Weights of a small GPT-style language model, trained from scratch on English Wikipedia.
Training: a variant of Muon for these matrices, 3866 steps.
Each number is 500 + 25 x the weight over its row's rms, rounded and kept within 0 to 999. Layers, rows and columns count from 0. Numbers have three digits each. The size before them is the row's rms in percent of the matrix's.

# layer 3 MLP down (transposed), 768x192, rms 0.0251, rows 83-155, columns 96-191
093:525490468503509538496490510518406508474522463460513497480496534473498513523488460487497487564530458534479473496508501525508515470510487528500511534533493511489511518516526493482498509532539542532458478518456524534529489510516523537531478530479549517466488495512511482501503483496556506539
088:500521510495496507510526486486524512511474461469555487516547480485556447472500510486528509510494499513508487540494492525511507516479511503471498462474519526486462524493460455482483518478481509436552501520522498511442485530519444481508503468558506522446540508479517481529497515513551525520
098:479495484513529455544477520479491487538520508540459476466478460526499505477467490514466498482470524527478486520523473490509488465475510525483516510553470466507513527539503509507479510497497492511461546450497510472505476495501536490494481480519531499501486450505475455484452525498431486514
098:539525500480495498470497505549531504501465477546483498507478529494525469504467470476504549478482509470514458488506551486494468473541523492486524484517489525483509520491512523499493499496507487526502521447473439466486499473504497497475520528463487548496464483490510475499514491477498519483
098:564473489506521465499543437493494508471522497503534497527494475536538554514537471534512494494489494523449511508494528466513509523529521554520492484497525526503489510487484510484520490546510524513488525537481519529534495524504499554507528522523456500488508509489439530503492508518575521494
095:460491457499516555519500488478480502518532545528487522483501496547509508547544497476518508517492496482554492519460487448505488497487487465505518500507504506476488484512491468480466517531537517529488505515531480455542472496502479519537486477501481550506492550494486486472539534491478474519
102:502479508448487534507453479487502506540504503534492501453519506530502518478514552491491472470480533527492523546510521513460520488513535492518486548549497473472489520519527475462500541441480507482530512471496534483512524506502497497505495489513463519486493500515488519474522484503490542500
094:518503532474517498523500529505488518503495518538547508489474505502504510476452482517516508525495457473483501488499518508477505508484493507543528515522507492512450534549526498492501549495520467513508455535511500543480462464493534539496512517458515480541479479500520533468497509491496513470
101:531506492526454487488515486470528506496483481535526507480522496478467496502515477548485475539528506478546526485461534483526482506529483462530523509457502492511463489529488452518520496489503502543519508498500502509471534552493505481487518467475486504505519473494476505520521457504508511534
099:504492503515485513444506543510443489533510515507526482488466502540505441480511491517497482492538485502447456509469516520477496518519504528514519496490457518434535525544520487489509504515490502498519498507524493478486508469521537495530503504453521469520498513464523488515507493511516471474
092:559468491436458496527519480516557510508468519504495498473507482529530559522507522500492465541521485551510504458466485496526524510509477509493502490474553488527445503498504499537517476508504477513466549480498471480514480513527480538504487438511514507468508532504472513470522477485526475542
098:521466499454489495507498502549479471514487492531512499536473501533544477454469496455525512476543490468462500485527501538513469530516483478512503542556494517500506500527474504519480474499508540538463485508466524501501482519553469514498461481482508494511532537477505498518508502555475491518
091:520451456523521534533533504447471498462535496500466514496535504484545541478509501539487501518516506510494585513490486513528474502519450521508496473529503488509498489467541518521505513502518500528508491499448524491491501516476478453517526498542500520466510483508474532481508530441525493470
107:480497508513487506507481513486516491491537508484559492501495492528489528509518506508523490553511485524468504514463505502496492549495461480550527466515551471484515505460493497509477493525492524529473530494493493506507507485494511462463497479485518482466471454523490487489507497481465468503
094:512528510491533506500501539492526456520495475518537476493501498483473467460502542496536530529498469493512495579475469540488477520508499488501479479520526436471498507510515497540504474485508433517494481479523453509460521501484529504532461523503527530511473501459500471474491485507448501482
094:498513533481505526467518525532523471504450415480469484508485542508490498493510506460535494471501488493511525533510477489510520538462483487503514545508503514490471513522521503496525471485555528461503505527503497518471494504494494531485502498488491534504527470512460530509501501486476568486
104:493508491475529489462527511502496501508461482483513497482509516512521514528520501509480474524496518481510507466498509532497522505519489465500513540535494462499458464492469511559525521518512499517434563527497488555545470496488473508481507491509500502517512542503498456445539523515497506532
089:460448540532521470539573506471495505429539479451523510510527525484452499483503487500529508516487515467518515520473489522525499495480478522566478514492478522505506502513531488502541472493524505538510507495526489503494483485517503505502519535526485543477506488528521494456494486520495490477
096:473504503510491468482518461504507494489517512501535520482490512522476505509511474531507477577443485473501502521528463480501493460488520547527496478459505510501516491511522520483502445504474526497531489542466498484467478552541503489517530493471488548508508463486485521505468507480491497522
093:453490493459513491496492477467511521489465563482497495497498477485511510504471481491537524485518489515509495473482534530529484499511502478471473524520515469531513522503495441493491498553468507499499521480450490500516523488505470500489568522504470511460519526549500453512502450466509531496
096:518543460528535539508505535530513457501514509529443491519479529495481560500493470540474492495503503495510509466493510493499524479470488496480514467449543508479494491500562515469465523482469488537520532491529513478483510498514507524514496539526513478483499452518530544478451525453491503533
104:453469542470494475534478476460495502515488513533535457453489474538519522484488499510510539491545517522457521503467491535455466532535514474506525494548502526490509476505541497536533538500462472524514497507514492509527501484465533490472495478489499501495504538474461546525496507483517506476
094:516473528510530488483483479545542510497520488488529500508506489464533506506503477483521501511507531491507457465505470480560507481467427484553494518493516451503488556472535507492509472512472480524533516495492492436483501521524501503502453515489501533497533498496496493501464516495484516491
105:477546456487517461486509510504494483517477513480513539465480514533487537557443519456504492537485500506498527508539489497480469462499468472532528492508499506515521522549518511558483509538468521495468505480485491507538474537506486535468525517514498505478521501507480525437483489505517511520
096:485471518523465549492498464549481562480494519484514557468481472526542495527484486508487506468444477459514503501489486529477511537541535556471495500532504494471503515463518485481496510507444508498505488482488494528473500480480495471481533559546533498492503481440528501512508493473469499486
102:519502474456530479486505488537481502506501472458477454512493511495506499511503528481512464503510497479507517477511500519529507520473477489535463518529500502543454485480447524482535500546497491486463536524557527479506477519470487475493483512482519514509441499475501488506515507498495527495
108:476491481500537501485472519460492489454504503500528503511511486500500478520503481495521444498525512535467485542534518474517500544513519531504471512489466563465483524488518490525532492552471501478484493496511493492493540508559479517474485512472478455460505495480501446543503509539551545498
110:559494565449475479487485476517491488492537486525560478520474542486542468484500506484534483491467468512504503478512496471469539491488522454520435481476481503504446486508494467506506487520514503527498474517517502489513487471540515467524512540473481470501504489479474495494491489519520468514
106:512446462489456535472520519491499505496498508502512535498519490500497516521554493548477500509483498536506497537492510534483493490470483468520473488508543448472534516486495472469491528509521522468511541540472475481499513474528526512480530522517523536536547512453522529526504483523513496520
096:528500531437489481507565495536489474500527512491486518504501452500510502510508478492493512500475538496499518507491520512500480483484527529461470464492467540514474496522504470461493487472480478553507467500478506484489520440478519483463470535523497500488492497520538479509503524550508514508
113:538510532482506474506500502461474520466517481500480515528511497462507529496446511545513488569505464479529501493525475518472469491529491520490484464499468535482503480527478529515537547490511526456450441470494486522482512482513504469487494511481471435492457510477478509443505513562493480514
099:526508538523499491531502459443520519489467534514508477514483530484481505443504476493529507528437548500501511470532496440502488500458494467530529504462437509516506504500510539479454497524517472517486515485542497548511487498504519534497517509518510502510531497525494515499476534486532485482
101:530502524482495466487501479498482470479554507559496461507510486494537482499545478532526507516476533497481516537509501508510534495511515493519511475540479538474494499481501477487477508487469523501488501512500516538538483513508488506524474440509487514511465547472466528505496507486511537448
099:490532497531481482510486551508489508542487503491515492510468524512502546478515506475462515524541476471532487507491498517458495534565472538535517507447508516512496495486511496452491484514492526493515536558505564467513499527504532527478528501468493529499556469517459526456527503498481521546
103:460507499496549478484515512485515502496569483481439534484519529495485540523541498494481513504479495495502513503551491528527492554530477482529523481538502520496503502515470520460475480456526508533482488483499512501508490555488475479535534544489507502470486481476512452494518463486483495480
098:517523483440478528550535505504524538510490477521487490519536471478493537542479529497508466465498496496526517528484530507450491485478504494500537513523473500512505515520468516528522508481486482476530522534452487478513444492485532514491456482495535482498535471562475508484454537534497489554
093:460489535433537476496472465485522469490476485467469491494559443489526479461487530465505491507504502526492520470466541550542535458528512493491470512522515488497492452496489488510533496473497487500500480508471492522493485512470498485504492492510507482483475521469497469503538527504481524505
107:494483491537503528529539499529483471503542513499479516492489492560494481490483502506482527505524444493448476543508479478473499518507528505493489543518498510541491495486505505498458460509481528510467539483486457493451504523479548503485510507538495552527503499493496530491521509523515464465
099:516515487488480506491544475517502513454481461488510448451574519477500493517487517495464537476465500492516474474532402533480478499505493510496486527530532461507527492517455527564497455465533509521505520499550527538464495451484499474505497501513464504478509508463472473513485489486483517464
110:473476482521518513486536512491479494488450523497526523529510519465542486504476486538452517530516516555511464513517483506525511519514502500475478469508482499512478483466501518483475527480486529510506496516467506474517518484504516484497501516562498481486488497475494499478557500502515520511
094:497509507528513508535500515501495487498476496479476479494450518486520551493527475475498486525515533468529514515504488501560499515508503477457533512512470505483536481489526482458494540503553459531524490546521495523534489503502501533496524482516528516498541517505503464498487524436433490500
107:489481497457465493478483494519476500512496481483454501499523519516507525494503509487516475498501494502504480494574505503502463494482519519471501477498483536508486504456507511495485502536498525506447499527476445526530464517514491504519499534505504540480486512496534515484527477526498495500
101:504476478525491494521534494486490514516516477516522470530493498533533489489514501534492523503483449509476492473504509542509517494493528518536507487523476510529466521502535441453517473472477514519474543480498507535493495520481553453455488463566517526529468520501509483500513520515500526487
105:519521538551508476525496499511486471489495525480506475479504537491503547505488537499505508526558499514495525440527475528485493493457458484447443523510444497483485477428494494515496516514459533481473496469490479531464508513500509498509462513502509484501498503494496484503456509504490490457
095:491517506521532529491484483468513512499471544490511526521445513459516485500488490514503458553532499482492479491502531542461502488491516467461479485520525517511506486496516430468466465518501512530524472505479524496533531509522469469544517493478515536478489519502498487511436509436475540510
099:516518547568534514500520527495486471519474498505520506514538500499470549494515456504481435524515499488507470533465543490530493540506514464503459512505455516494523477476493508496548512483493483534527508473549506519500474523513520502522469491499497523485465510492443526562502489492482496493
092:516498507506487520484483492518497505499466502534495466463473529542459538503497521464506520492518529478518449481497504495504474480488442484539492480499541492515524519502510452507511503492526484477522495515502493513476484526490498460529500452494507485528552473528493451485507433510497507485
102:506496496482519517506501506488524519474478489487475555523553504553500524517454472457511495527501483506549537490499491522509452507514488479489472481548535484455448516477497455504496477526511507485511460489475475548486520488520522538538484507508491497464464476483489494523524497558513524514
097:487490571453526532521503468526526516526482470509514520505474491490524506526524554520482492490471477484491466503545495520480521527477538512535495467526503537504481489477466521519491483519529532521518529457519502467486493479498511523464534497524479463533553537483470517535530495503492533521
104:454483536482492518470517535518481510507501530551480476480498506488487457488514508534500520504495509491517552476514545474483481490522471513519466471489531486518518563506477529505420462505462531533472549503516482473469523477502513497478493485505507471492506477478506486506497493513505498547
090:565496494532495431513550442517523483483540503473533515471532498458534494488501498476536508539497525465543491515532498483497432527470522491551542533486479496506526511480482502446515482491464495486515507474532462523491505533496501504520483490495467494554487462510506526536495482515489524469
109:488540550493532536481540495510481510510515482502513502515481493576493500502534522525479496520474490457513462484478471468466489513494497454553503497466484475487500529550506510510503548469482488503512484525524531483493476501523499442518462432481472492508491474447476475444475488470501519512
103:481504480464531471515502471401536515489517472506508515533559481507490534510554454499500526571523551500473494519501508535486488500508523484518497522503477540501492517501489493520548488463518488538486495469442453481454473555527464475526530502505477492486515490479453510517467528546500470514
111:507489536508478518526513479500526545521501502488496511497521485493525494509500517460495487460538479528523512487483489540491478520522479477501481510502484525532462456509509506493493537499460482519576498516492518513488552494520517503528514521510465526471519476519508519541501464517497451477
095:521431482494477507448490510500513492487497509444512494496509505469521417426509508508522496447515506525462491475513509536471484506494506502507484498521487483504499495475476514473532496502478520537509511503516436523514524480470515497524526490498519506495509490473508530521544503513479449488
099:534488477526538478489497479466495562473495508517512516509512487518452507589501534501490512519506498493502483495470497519518499520489458510503486503501513454489546468486519546490525482504511502529475502460485521484491498477529518491481446500491546548500508483470497506495482501506488525493
099:489510439484505477493520461495467510501509513511476508475519493483492483468500530473487550539518501553503465497474508512534464522468498493481501474449489464519538523474469480510524480492484443505526527498487486526488525529516516508487525545501550507503527498437485495493504467489466481477
106:501481505498480531522496467549510537470477489511517520514543485480511519505487452470516501500488494486492484486502503525474520497483483526490551486462509496477488519465484489491493479528509506471505472513421496494498531529527517433486487497490478464517504507501530513445508426494511461519
089:501463502513499492530446494500473497483516507530508478491448486532507461508487452433517516492502509511500518495491454508513469495484556519495470495480494507505484497487518485473533492508500552480486498510481551491481493478514518437518502492466527495523516498555484513463486504565476456495
089:522509543503526489512484457503481547508514506493543486506483550484562489479517490519529472504481531525473506461534469524471519496525500468515466434488503518461537510514550496487486516480510450476496479488531482541510525515485555481486520541533493513513504517523507499526508466509465498494
099:522499511458506486550512477513489483539465492568481481525521538516494510551508478549510483514515459478489506494504524480447495453445535500532548517486465496485511460467496516517471525498515519483528473556460512492505484499510463508478508501542517485500483482464484521503497521485469521520
104:502514547525483510495516505499472479455466504510482481510477491496475532535537453526494491534476525508467526505505476491502465497511546476490487529515482507527525537505499505549487472546516533497527511513510493510481486505511478520500537496503503507527515463512497487510484456510523534441
104:499521529485545481502466491522497495486516522550444503492519503495497526416514515503500472527478488477490521469517482493465472500520530493476467519504525494513476510510478485513465470511503449485491522510476476501537543488500498455524546501453499440519539496455523515494500486529474508497
099:486495471507517506527522517488534522492503483495534545516519495507509527503498497499498515492479483519446446491463533500521487507503515536507500520510506502501472498486520484462491528527501486521501500476489513484516449503495567495413522497544540501466492515463511473462482547493515488500
105:473506476508528491517481500509453491505445481497494510458492476509502543504536482523520531521512434538505484457473546518475522490542512528477527525543490458514520476491467477511516503514479512501474502492485503493520427527481506502450467509514488509437497516511533490505498521507540458514
101:540486527530509475515503514483503494489492488536476482476476500516484540507489491507526534560521490463483485520500526464521446528472497494495480515479491535515490516492503505533469517478501485538473494486463489491503524535551499554495490519534481479533479479514543464516506476512522500492
092:545475462518502491538530538525501493496473550501502527513522505519460466496482477491501516471462490447471486491466541496479470481512507516468494484540556507545501517479491509467491490520543503544544502511524490543506531493490521528510485510471478536531477500499494492499468518505503485487
098:499452458484492479521491501528504485526525487514523498495540484499438466468541521545525467501490473525511512517508482506506507509513490443494517508499524506532512469504456527536491497487451496477499526523486464506459495471465476462518549482510498499522527456498500481457512502514475543494
095:477531508493456522516510509515505468537478531517498529512469499534482491478552502519510512503522489505531503490467527480480493533458523468480518526461484447499492465456529452533488499513504495454546514506512488477523494503496523509451509508489490509505499454496542529462503530456458507549
095:494524509510468503522475479504538507528473508494480468494472509525500476502521491533491495491535499448518486441507528479506469484472501488449548523461480515466508510503476463494490515471426526497506503507542495517465518452483478479473468479480519538500521508459551484481523492460527517476
099:519519447507500470527495511542480546448465500494511507515509488507521483487493471459504484502472506478500489495452536485507525575519525502481502528441482482520516504485539528496513481541502459502481441516515517487446474509484475540469496554485493492518477503447522484520524509514537535501
092:520475468472484505503489493539508474525483479483514511442512538510425510500527462483486513485504502515507511503525511528419489509498491517498509512522552492488526527505515529514522482508530506477516497508500509495533515530519475532499447532544476452511489484501493501542509498527491501482
089:445505514505499548453470478522541483544479494486471503527510488534492492493482503478499541515542472476529538478482514500513530500510494553512528464461491483483592483464486503502550517509516473510559493526490496549479489470487499462558515513466493534463506463472490488510497487502486492506
# layer 3 MLP up, 768x192, rms 0.105, rows 84-155, columns 96-191
091:473441523459518495500509528525506469495500538472509550506509524493488512504488504502491490507490538554472486506548513453508485512497483526491519563536491489483516540506521502493484553522496460518482526501482512476547498466487524492454495514458522481531512503542502478483491506495523523478
097:491499517539478520500508496512502510490489494506521519552522545462483497495551522484516506492559470501501469529476487512517501549547497510514478524466496518512526481481515495554536474491513516528531456531501471519514534527498479542492502494477454517498475528518508508504521465470541507506
098:511519560516501482537531508492458502511494494484536469476490492534511509528536508480463480497464534509522525482519518488494493484495457480488497530491516497497505500473483503474445540492541460476515513472509465505477527499482535499517427467480498506501439464494513496529530518484497472510
107:485525464479461501541485509546513499544494536490481475440466501486528484514476471465486499494549484508549507481491494534533512524490447486502499472479521520484475527464489507509514514448518490463516533506509498512468480469443450484497486464493473526476497477478546510499460544500454495507
089:472532468493497504490546490504519458474512471527509528490553505486509515478499500539469469495544505499509476515527513448535486517462486443547504486486487477502479563506502536498462528489484447488510504558533518515542484501507517500521499495460527496447467503491470490475495506536477496503
092:493509479535494491494509477494468463471539470488499509525504475479512499478478496491482512499538503475498501446494472512503500482518484491470494470490470545515497533512518521536510457479544476536439504549516475490561438500495508489533515469519512536459482537515530494549478499524527477536
096:479500515531531473511503529462484471443469455465497509538510449495493469475471477470466493479509523487511474499491463538497431485463479501516519545514528505504483534486514528499492502483497501526558469499514477510519519484529478504505569478540531521498484544538527503486495547522522512486
103:469513514475480510507481539534521467482529509557462492508461508512477472504471523521487493525494511474482492505509563496502518506463519509470507479568474464495474516490537531500532492510556498463470545487507491484559520506495503493529484550539485495523478511478496474445496521488503484470
098:474478466444489491519508507534500505486490579473509508525517527504481516523442476508524526527523460485519493504491476469487501535468545492500508480516512468497473465503491524485499498519454516487511535505464459489525491490484484491493504476492487489521481522531506480480479507501487506466
091:477476559510518519474505503485472476471476501440456471481472467469531513505474491504508479514512534467467492520507506522518471481511481450535487496525458491501521457498495480477450494476497469520521475483506503512455512492545467484474512430484492476517523522448544530530493509483459512539
103:466533541525513457486505499486471459485505496498484519489463516492491524512476517507491479458450518520539475493494493488462503493489505478496499499442514497530464489456467513448469501475486487471490480479492492502529526489468562515509518487509502538473481474485487482505498474463508495477
097:478531548528522599463510534506522516512466490527510497518546499496463531477495533478519490452509501449502493484525471481514517501510508513477506494533497486543495514497488546532515464513439496470478481501516521485468501486500514495478490478449522495504522555494539469517493518504503498528
110:482528530506486521528528516467474539466493500484480499495487521498542475496515473515492537504474495463522511501480479489509531503478477491438491509507507484531475468472518527461524492481522484480495467503523508563540489488524516529491485470489452519514493533491473497486523577464457506506
105:495502514493482522442482478521499466490500516482497547548471460493526486539494507484443492499507469508470501474522535453466478511555505513510484572489530469534499472454513518477494503468494534525531516494503527519523502448518506522489511505489548500509497507543531496555482505497497496490
100:484480468502513483460506499466470518492502540470521455485520509470471435526528475483495540504485514482526489484519504466488509500508501481520497466474506518501508531515472544498485477524497505522536489507467487498541529548453508487475478431522490462497479520491529472478485506539465496519
104:465485497520488489522473488514512489490524538542470474512508489510518548496489501496499516501543497521454531462519491507486489520486521548489485474493521534489495528492489490495451532461503516454547500476515501483456528499496511479505464532458514490445464499528492507483477482533538462489
092:504503503548529493461434483531483458490508542545524489519490503498533506513485491521551503497510506458529500490475494494500491490513508545491504544498539489521506500514486499504531480529460491496517476469529478460527518535509520488498484490494473539507462491510500501489473525455487541528
100:477541499490514516561494544488491507514517428501432508546511505475506501481475536476467528479576505502487476559507512516500499520493500463484453496503488475455488507501497510482484503482533450478492533478527471486469552475459494531484522491501501473497506518508467527526505523542518519496
096:479517526508440496514511478506466501514513453464496510481521491507526510448472463510494492519533524474512508490534503491543479503513516484498461499474464492465491512523462498494525478487526483535534491483481517462529517439511502485572494502501523475515445531451477472515525533525491492519
096:473474498480514510512520526486444570502532490494516520560492493513499512494525471518507472476537501437485475466497509512470550490522498530502496493482480504536530520529512477439540485473485529507536454490460497530507505508514502522522492507473448481485513509504497481551472522504489495499
101:520497494473511506504469531500468498477471516490460544521510479462504502491467504516456458452494500536510503547525488523482501458500494530500537492486507489528466501469446533514482520490494508515508498481518499488451504497484506476518461477496544474495488530518490480507534496512534472498
097:520519511498500515506522542520443524545534528493543488516492566543512522509488480538511486501527485514496535511490530512450477525490537494520546480513506512489501514520462518532555507552547478519464508527479490517496510512489458492512495493513462461539508465509497493519485512484423515499
103:490453488472469506493508523508505510536494461490517495556520467480503495510568501481481527476487506518448506493505527510481554487470480523485480546497523506466506490497468521490494477509537506510538526486495499517485550496477476514538502535499465487532446494516496544496485449506487510503
095:526482471482510454504490465518478469504514502464474468529535532478499510500496556484455510484540484507523482525475515504508499464485501473519472436495496531514460488492468531486517526496541492475500547528533521510554524535520514538474441453503507538521488453501472511459488537525497479468
103:493539454498504505531500484545495513511512522543480484514484503489495472550510509483540456469527499518493502591508509477539522526498535485522493530525517488514479497505486522478487517443480507471552452463467439516486497471510480497509496505481509498514496513468490462517454484496516522474
106:493495502487559506527495533525518539481495507496527491495510515486509460510475520456479503516511469463540478521470518526464494498473520515555535508513514451523526515509535533473456530494469504494515527476494519534515506503469484514461500481472513486525520517489466474479458526512502498540
117:472503547491503502502475530516519512510509515473515476462510466462511469517525533523469517484493549521531524509526425519486519456504449511479537524509482510490529505505509525527478553512530478492464503506494486507546525527520528529463535473492532504498474561498524523557513491478559475538
113:461541529501480450496508543455495483514513501506519503532503510551561471502475514483524474483487535509489506480510519511555499512500459477452489510498485527499501495513485554542550504479485496503485500482517498523550480521494498494472468525511465489483512475517515488501520474491502453525
095:514518516514501551508501496461481523486458461542479544504504489528481470521476504486533487483539580515508501482476519531513449522503560528483472487484526464502482472477505524522520494502520507434517482502505501517471486462462489546494522471524488494512473548493534520471479504466499507526
108:528509551477474549486479521555535491529488504522511524534453482493479502497526525497460459477521533509485507480514534493498494542490486542494517502525517496495526503514481490538484478507490526493494531514510544468526498514452478516525480469512473503541495486507560512543474497497483474498
098:514530503516470479511490455468515473524542470477527482540472465499482508504461541479583444461481480477465520513503449481474468514495476528567485526459513482500503500496474531530483534475498509512469516492528467474516496509488525508514498460529496509487478552467545488486493494498517504522
106:471517495489514495504525530502459466517501514503516499486516529510528460504482529488511494526535505513526485558509475506508540475511470516492489496512526503555521538513491536435473500470495472475512525522464486493488484528469528507553483497485506449491510483497532502519490501511528480487
105:444510510491481490501481516507524530479534456506481509554535510509514513497532462527479486512480525504501554482508493500480516557478501513488492498505503460539488448475522501471512474489539495540479499513521501569501509522506488496503503471515492514458500521526516467485513503460469529491
104:501458460514444497535522525504502509476524518447523481500489460568517498489483490442483539504515492507484454493476523515476482548482512503503538504464477485522493483458500527554469462512484489512480487478516505489510495482505455420529513523492525482479456560506509471474482473489507470496
104:506469583456522490489473503489495523499454508491468492488459510462512497505541471516501513479473506464503544552545537523460513476485483496528485519510523506535515496524518508525515483554471499506535509457523490469491461491500528460455565492504530531488515493474526506469513496495504449521
103:499516491530441526483463496487477496527487498483523549473471508537496486545490541473503490510502491499508479521531474458501469545498469486482505497452516500468514553565503526505503487537514464489519505491502471470495520469528497513494490501493537510449528491548493506535487511477500501469
099:464514486470497526493499525525496522498545502477523468520542453493474526454487548484508532511501534458499513494495478540481470486521519522507491520497478488515495530538483453542485552517530480514481535506522455472501533508491459487482463480466483525474506468514504447502492540542488532483
102:504458507431528499472530517491505508565544522547532466489507496500529497525490504516522544494474486516527498505482471471510456491468526498473487525514482458482499515474520457520482511495504503480536490492533527524501500479515505475508484539500506510546486469501515510494485522480511507530
104:521471479479490538507522511480513470492465514469509483558524484487498488487510520502508471510485484525469551506507471468498512465486499502454518495509492509514488537502484521531472487477482457506494494519491466502523510521512477525505516521436478482481522528521490495499457503452488497470
106:499484521513492506482526509519490469484558522454513471474516457518537477506521543510521485499486469530485480491455451485454509489485461515534432507494500480488447465534530509531506501515499508499511509461471498482476503520528473473502487506482490501532480465485487490521519474449544494520
118:489495490533489492524494435472498532479460501486518508519492512490487499497495515492477481495543497520482500452495496529547452454507483524542491546527475496481507515516504505511505486482477459474514475469504477500554474501511520466453508480497491491563498499459521545509504497509499481546
102:502506491451496477488483488482527455507491530470471459543502446541488483506486497470467513485497484453521475495504533481536496510517477504513524551515509481519512499527548534495504494471489481494499475551464476510501449506435500508529488483474474470469475500485531504542441503528518489496
103:484510526492470482473464498496492496516508496490477484545484527479468494538494497504518488484493479526500504509477485469483455508493535485440516475513487492494519511459527563539460515484508522511516514467498547517489475484455483496512496490518491530503528489518473532502490471496487541517
095:483462481459440487515484491465491482503474482500553505528531471497527496476490491489504507463487477487464506486492483529488472459460473513515473497522505492464389536522479484524467475524527475520482510516514509499521486503540539511490509507488485467500521488441472482499481533529525440535
107:544468532501508462499534494525557483499530532497548493529470490521532498501450508526448512481534513493501500484507538457470497516498550515515515484477526465442513470524479474531488491492485499492500513470506476503534537483505530510458495485507530493505526531464523493497519512518481439503
091:487516546539503503502453510480494535483536488515468505522493506473485530507470485507509482472483560486522499515492522539455518508507497506505506495499488538504473522497539510476498489545545479495504467464465491533495527491508474514505483453545532493523482530489517497513514588528504517515
096:498546508503514456487502506488504503467530490499464480489485526503486503526493482514513526544515494487467486488486536417498513478475464509447491521456488505535508482460538470456522516446501505522510531522519514508519538504526466501496531532514478505542478478502525489514478472488488517449
092:490536466484486508533488444479503481454487540534466528528504505483517492492550502498515534535534471514536477469501489489519491527508485495493485522529475490475447557572516523505500475511498483448504470509558535524504498503474458533521481484502492485498496486500527518480506472483467494468
102:491462508536457474505462524548512461502457501518516509527507497501513556528521510483493499470538520490529457477509472492536528487510467496489486474480503548522525546490544523479468519524497505494478501495502494494459531523440539503517501515464527493543497544462531494528523490477497513506
097:463517505492522521536473544482492491469468505529466482488436487523457518505503503519467505536514459529492518506478524482520553523506503520441476463547526509478496501521485543515491464501522488476492492472503511492498508509537501504486524481517524490439498520510516565504525513487527510530
115:525465560492511482502484505524520491487546517463468483516504504523497458523504498498486515493535520506494449523524509470487493517503532526456515474524483518508500526462473529495421469511510539511494489496482492519531507492489524551516516481508490469536477533497462540549535535488495509512
100:510535497497500504479516504530484531442521466491518478513510517489501506495510526479514495459501494501461515489497517470550504500515507516479484513487481503522529541525526524448507463537503496471459495530544495531470484513505515499550494515491487509462447476457485474509518496477511499488
106:530509542478525490547504526534527485481546493502488502485504510474518504471523524495492527486493534468509491471535457478497493508468492490483527505538487484511531485475471508479459490479476514496447488487476465469506524495536538510524468466437531493556492527460525488533542513472487461523
102:450492499505508489562513530507498450535473502524527493477502468500491492564480527523502536508544520498481535531527507552436507512464472480494548513484489494515511478476489463504496530510507513508476490492491482492519545485534522490517509491524526490482508526519535468503505529487498521453
096:511457510491512538479470527517523467548483477469487510466514555501537494424473484487509533451503485489532510495507507497503536488494521512450514511497483529479436519458504490493518468522468473529497477524470511503497478488481497520525566480518455514522528537535514496511470491505487461483
099:473475496456521504531512492490502444490508554527495487522473480489525522524505465523565483502499502483483475471466482482512521504512535520492517527523526475481515517494519490517502489479495469498509539499486495469530532475496528479480513523498485515472515478489483482503534547493489489491
105:526500521488525537504465545448510484499483510487488501482480570549474506488519487508473486477503483459513477509509486470494519494479482479519473496514513500512519504467459502475540513479491485506512504485538505513458501503476465493516522473494508524527537509478489552520520541513514534463
090:541472465475519511524512550515532493499492525426471479526484497483531537549510501523466478503525468460479470485497514505467520470491532490496493506528486485484550500521511547521492493478558458520460488513532462494460491524495508538497501487503518509534518458469516455538507464483513483483
093:500549418517518511458444541515528465509493495479457508543519491538477516508474500524495503491510483497495438506518509539502481507522509513536511520507486478501526505509468499483537513511486485471486518474468510480488464456520522454517491461485517492470498502496517515477491519462533501482
086:521496519483548484499489527472462506528487532484522485483531515569491523548480508501547486496471498518445501484466483524503503450554508532508507505460490457476523495567481477507527524480465532493549474499510517532473519480539498480497521513477477494532470479454493532517460482491521532491
104:485504520501478486514429507472499486472504498540522506501499474562512460486502541494532521486528490466529512490477490524513537495458501509525515490494520465474502477475482467479507469479502487502531455472530486530503520490518493511495523521508494539512483510477487527476476491474499487493
109:514492504496471521503540478465525495494523457494471452573486501486481543511486487483492483489535546539508492512486470506530532498464493487536525479493485502510533546510493531469480488495478501507527482489520463482470496497511515505472515502516517532538529487504484539515474525494496518507
089:487527547491471487503495490486470476524471511506489513523534521475503510544491553461521426471517533477494504494496501435462503516494496465462530487509478525496495511497524506498428503513532455465527452520522492455490509549490477517482510509441475503503497466528506531482491495488457524506
102:481464522530533477527474539479503532490533519570470510558494502532466488499523491485480480486471529492486507498518486509515486507510528467523492503549502482469521519542482500477489520487510489543464528545535482500512510458504529547482492514499519518527464512485495524513505478525473522508
100:504505514469487491432500507462459460528498496529474526525480502482517479502495479491478502548522478496520481546504490511492518509524503539477510519517507505548481498547489572502435502493471453503489460495502510484503467505513495479468507493502550516489499526514512537510521522502461506525
085:481491483477486524523504494500505460488464515518505519537504519449555521517483512510471477495497531516517498469474494506532480454522475480466521468480490487498474482456514494513471515500474525480525473484493455457509506483476497517473455522555503557509495489504504489533471515533487479526
090:497510549524496517515498548484519448496505455492492506506521502499492511531518464482478525526477470520509507530518499526474469493496501470434495517544510459486525517527544512498497463474505492489474534511506459524508521487490508498544462494500495519517488518449489534522450504519472460444
090:498557507550494523500497491482508507465482520532488489507484494485449486516455495498449485503525491520527482539478554513492493522474476501520527509493485478500507501522491538481435504503529543521510519514509508485506494568450466490488507508498524470524455501470483457523516515504507496517
100:486494531518493548490519533520493519489484480480465522498513468516497463507491504531458482498514461477508480531498503535558579496518481510524477493520443478491533546462518507492454499498533492484487508477483505508492522547454510529505476492518505497502474529466504508487445498558496475485
089:483519499500480511468461477485474468491466499497515473491510479528464518513514515484511476524483495555533501502545514520490480536448536449499526502508523473500500505497472513504469533498487496487506508489497530505555473502550440477465519451466525477488512513529499551489474494508479518475
100:483483505432500515467480483475520531527488507506482491497485477502533512484487544547469535482521533496545484510473492464470483479552525449496458502476495497532466544520487484477494514517521461492518499468486543514486512476476509487486448544476515508463497458576496451518511507488497478508
092:483547483494513471486526518485465444501534528521502510519527535497497472485512511481487433512484521526498464543481513548465453499474491478487491510500493530521468541495434516504457499530455480474465532493554516475528518532498534528509533526502516490476477532518502519474505468494513519527